From a checkpoint of a small transformer trained on Wikipedia: 15 layers, 1.84M parameters.
Each number is 50 + 12 x the weight over its row's rms, rounded and kept within 0 to 99. Layers, rows and columns count from 0. The size before them is the row's rms in percent of the matrix's.

# down: layer 3 MLP down (transposed), 256x64, rms 0.0676, rows 215-225, columns 0-63
# up: layer 3 MLP up, 256x64, rms 0.0867, rows 216-225, columns 0-63
down215 063:59 52 63 50 51 45 63 32 50 55 56 45 51 37 56 57 48 34 23 52 36 61 69 33 66 70 66 41 41 29 60 44 50 50 67 56 40 57 62 54 59 51 55 41 46 47 52 69 62 49 51 35 60 28 33 63 42 69 57 56 55 27 39 25
up216 077:60 57 44 46 41 59 52 47 60 62 35 47 51 66 42 31 44 41 45 43 31 52 40 32 57 58 68 76 66 69 56 58 67 49 48 31 46 60 61 45 61 61 67 45 49 46 69 36 77 48 54 56 50 40 63 56 79 39 63 33 46 37 53 45
down216 074:57 32 53 39 22 38 65 57 52 39 52 38 46 68 62 50 31 35 66 50 44 38 39 32 44 73 62 63 45 47 62 67 58 30 65 55 67 68 42 45 51 48 62 60 54 67 54 50 47 54 73 57 34 37 65 44 53 50 55 48 44 29 39 43
up217 135:65 49 45 65 70 63 63 32 43 53 66 43 70 48 37 44 43 48 39 54 37 66 54 48 60 49 51 49 55 31 73 39 49 36 50 54 45 37 66 86 65 66 47 56 60 37 36 52 60 24 51 54 61 36 44 46 47 56 39 35 51 52 49 31
down217 123:81 50 35 41 65 62 62 29 28 59 56 33 58 46 61 57 34 46 49 51 46 57 61 52 50 43 38 51 68 44 71 40 51 48 56 67 53 40 60 54 58 65 50 62 54 29 45 64 62 45 54 33 62 41 17 35 39 45 47 40 57 42 53 39
up218 135:39 67 51 61 52 49 48 45 49 44 55 64 22 63 38 39 66 46 61 29 64 62 47 56 58 47 50 53 65 39 48 44 46 62 48 56 46 21 56 25 47 35 56 44 52 43 65 49 56 47 26 71 59 33 22 59 33 40 51 39 57 61 65 54
down218 125:81 20 56 51 44 45 52 41 52 66 63 47 45 36 63 34 48 46 31 52 54 58 51 39 50 55 36 54 55 51 46 54 53 42 39 59 51 68 61 50 54 55 51 50 49 54 51 52 48 60 82 34 32 66 75 36 18 51 40 65 46 35 45 56
up219 139:63 68 58 37 51 74 52 49 39 56 43 48 41 26 56 56 50 68 62 49 39 52 58 47 58 34 39 30 57 44 53 49 30 72 65 48 52 56 62 50 38 50 44 46 63 43 59 58 42 41 65 85 37 49 71 53 79 61 53 51 40 57 52 35
down219 131:60 71 57 57 39 64 52 50 62 71 47 56 30 26 56 49 66 61 56 46 41 44 41 45 60 53 38 17 38 44 58 42 28 67 55 51 50 56 48 47 45 57 50 55 53 40 62 56 44 32 52 87 53 47 49 59 63 45 45 35 32 61 39 38
up220 103:43 48 57 42 52 53 84 57 64 44 28 37 64 56 62 34 53 66 64 34 42 62 54 61 59 29 41 65 45 45 71 72 28 55 64 35 49 62 51 38 50 51 44 45 52 44 67 60 41 51 30 57 41 37 50 66 27 54 47 50 44 48 48 48
down220 102:51 42 60 31 59 65 74 69 55 42 48 43 72 63 59 34 45 71 55 53 43 46 56 36 32 45 35 64 49 29 76 67 39 49 42 39 48 46 49 48 48 41 56 66 50 46 62 48 63 60 32 52 44 55 29 54 48 63 20 54 49 58 39 39
up221 132:39 39 51 29 70 45 54 52 42 63 65 35 56 45 55 56 54 68 55 72 56 58 51 63 51 38 41 20 43 56 57 51 51 70 42 34 53 31 48 51 47 66 55 47 42 50 63 59 63 40 62 63 65 32 73 36 67 58 68 44 41 43 39 32
down221 127:39 46 37 36 58 47 53 54 52 66 63 51 48 31 60 46 63 58 52 56 54 59 46 61 49 46 34 18 33 40 52 45 60 59 42 33 53 37 39 64 48 77 49 41 42 41 62 74 67 48 61 64 68 35 73 27 53 47 62 39 43 48 48 37
up222 094:41 47 57 37 56 48 52 47 45 42 50 36 48 40 48 37 43 41 55 65 34 32 56 45 68 55 46 37 42 53 77 34 65 50 23 37 35 55 45 46 38 45 66 68 53 30 62 44 61 54 29 21 51 27 55 50 53 63 58 44 46 41 51 27
down222 092:44 56 62 54 51 36 55 56 52 52 71 44 56 21 50 38 63 32 63 64 46 28 50 41 57 61 67 46 58 34 74 29 62 48 29 34 52 61 33 47 33 44 57 66 50 52 68 58 56 62 44 28 57 29 58 38 55 56 53 53 54 39 50 52
up223 097:43 38 38 73 58 39 34 53 56 46 61 64 45 48 68 41 43 77 46 35 49 49 61 52 38 44 48 58 35 40 65 46 66 56 35 58 31 31 55 60 32 51 60 61 46 57 40 57 65 45 58 65 57 41 23 41 32 53 42 46 75 42 55 33
down223 097:53 47 35 48 17 61 66 55 37 40 45 40 52 77 34 57 48 29 42 50 36 37 53 40 74 54 40 43 74 58 37 64 35 56 60 39 73 63 53 44 52 42 57 59 64 52 42 60 45 62 59 34 60 61 41 51 64 44 37 36 46 55 55 58
up224 073:43 64 56 53 37 50 44 57 23 44 43 33 49 40 46 51 72 57 53 58 31 64 53 42 40 44 34 53 60 55 35 72 62 47 56 29 36 49 51 64 25 73 61 28 64 35 56 53 61 61 50 38 37 39 57 55 56 72 44 56 47 33 46 60
down224 074:40 46 68 67 35 46 56 55 47 57 35 32 71 52 56 69 39 66 42 24 62 55 61 43 29 37 30 52 58 61 56 58 46 55 47 46 43 47 75 60 39 48 42 52 34 61 38 63 61 57 43 41 31 51 63 43 28 73 63 41 58 45 54 55
up225 124:63 36 48 50 36 52 50 47 47 51 39 66 34 34 46 50 72 65 49 29 46 46 52 33 43 41 50 40 51 39 80 63 43 44 34 46 42 44 63 59 48 37 64 65 41 72 45 52 49 46 80 57 37 35 34 42 38 61 38 29 33 60 57 44
down225 104:44 37 54 35 45 60 50 62 55 44 36 55 31 45 63 49 35 46 40 28 62 59 57 48 43 54 58 57 35 55 70 55 42 23 50 28 32 77 52 59 42 35 59 80 77 64 51 55 60 53 52 50 54 57 46 51 25 61 49 60 43 56 50 50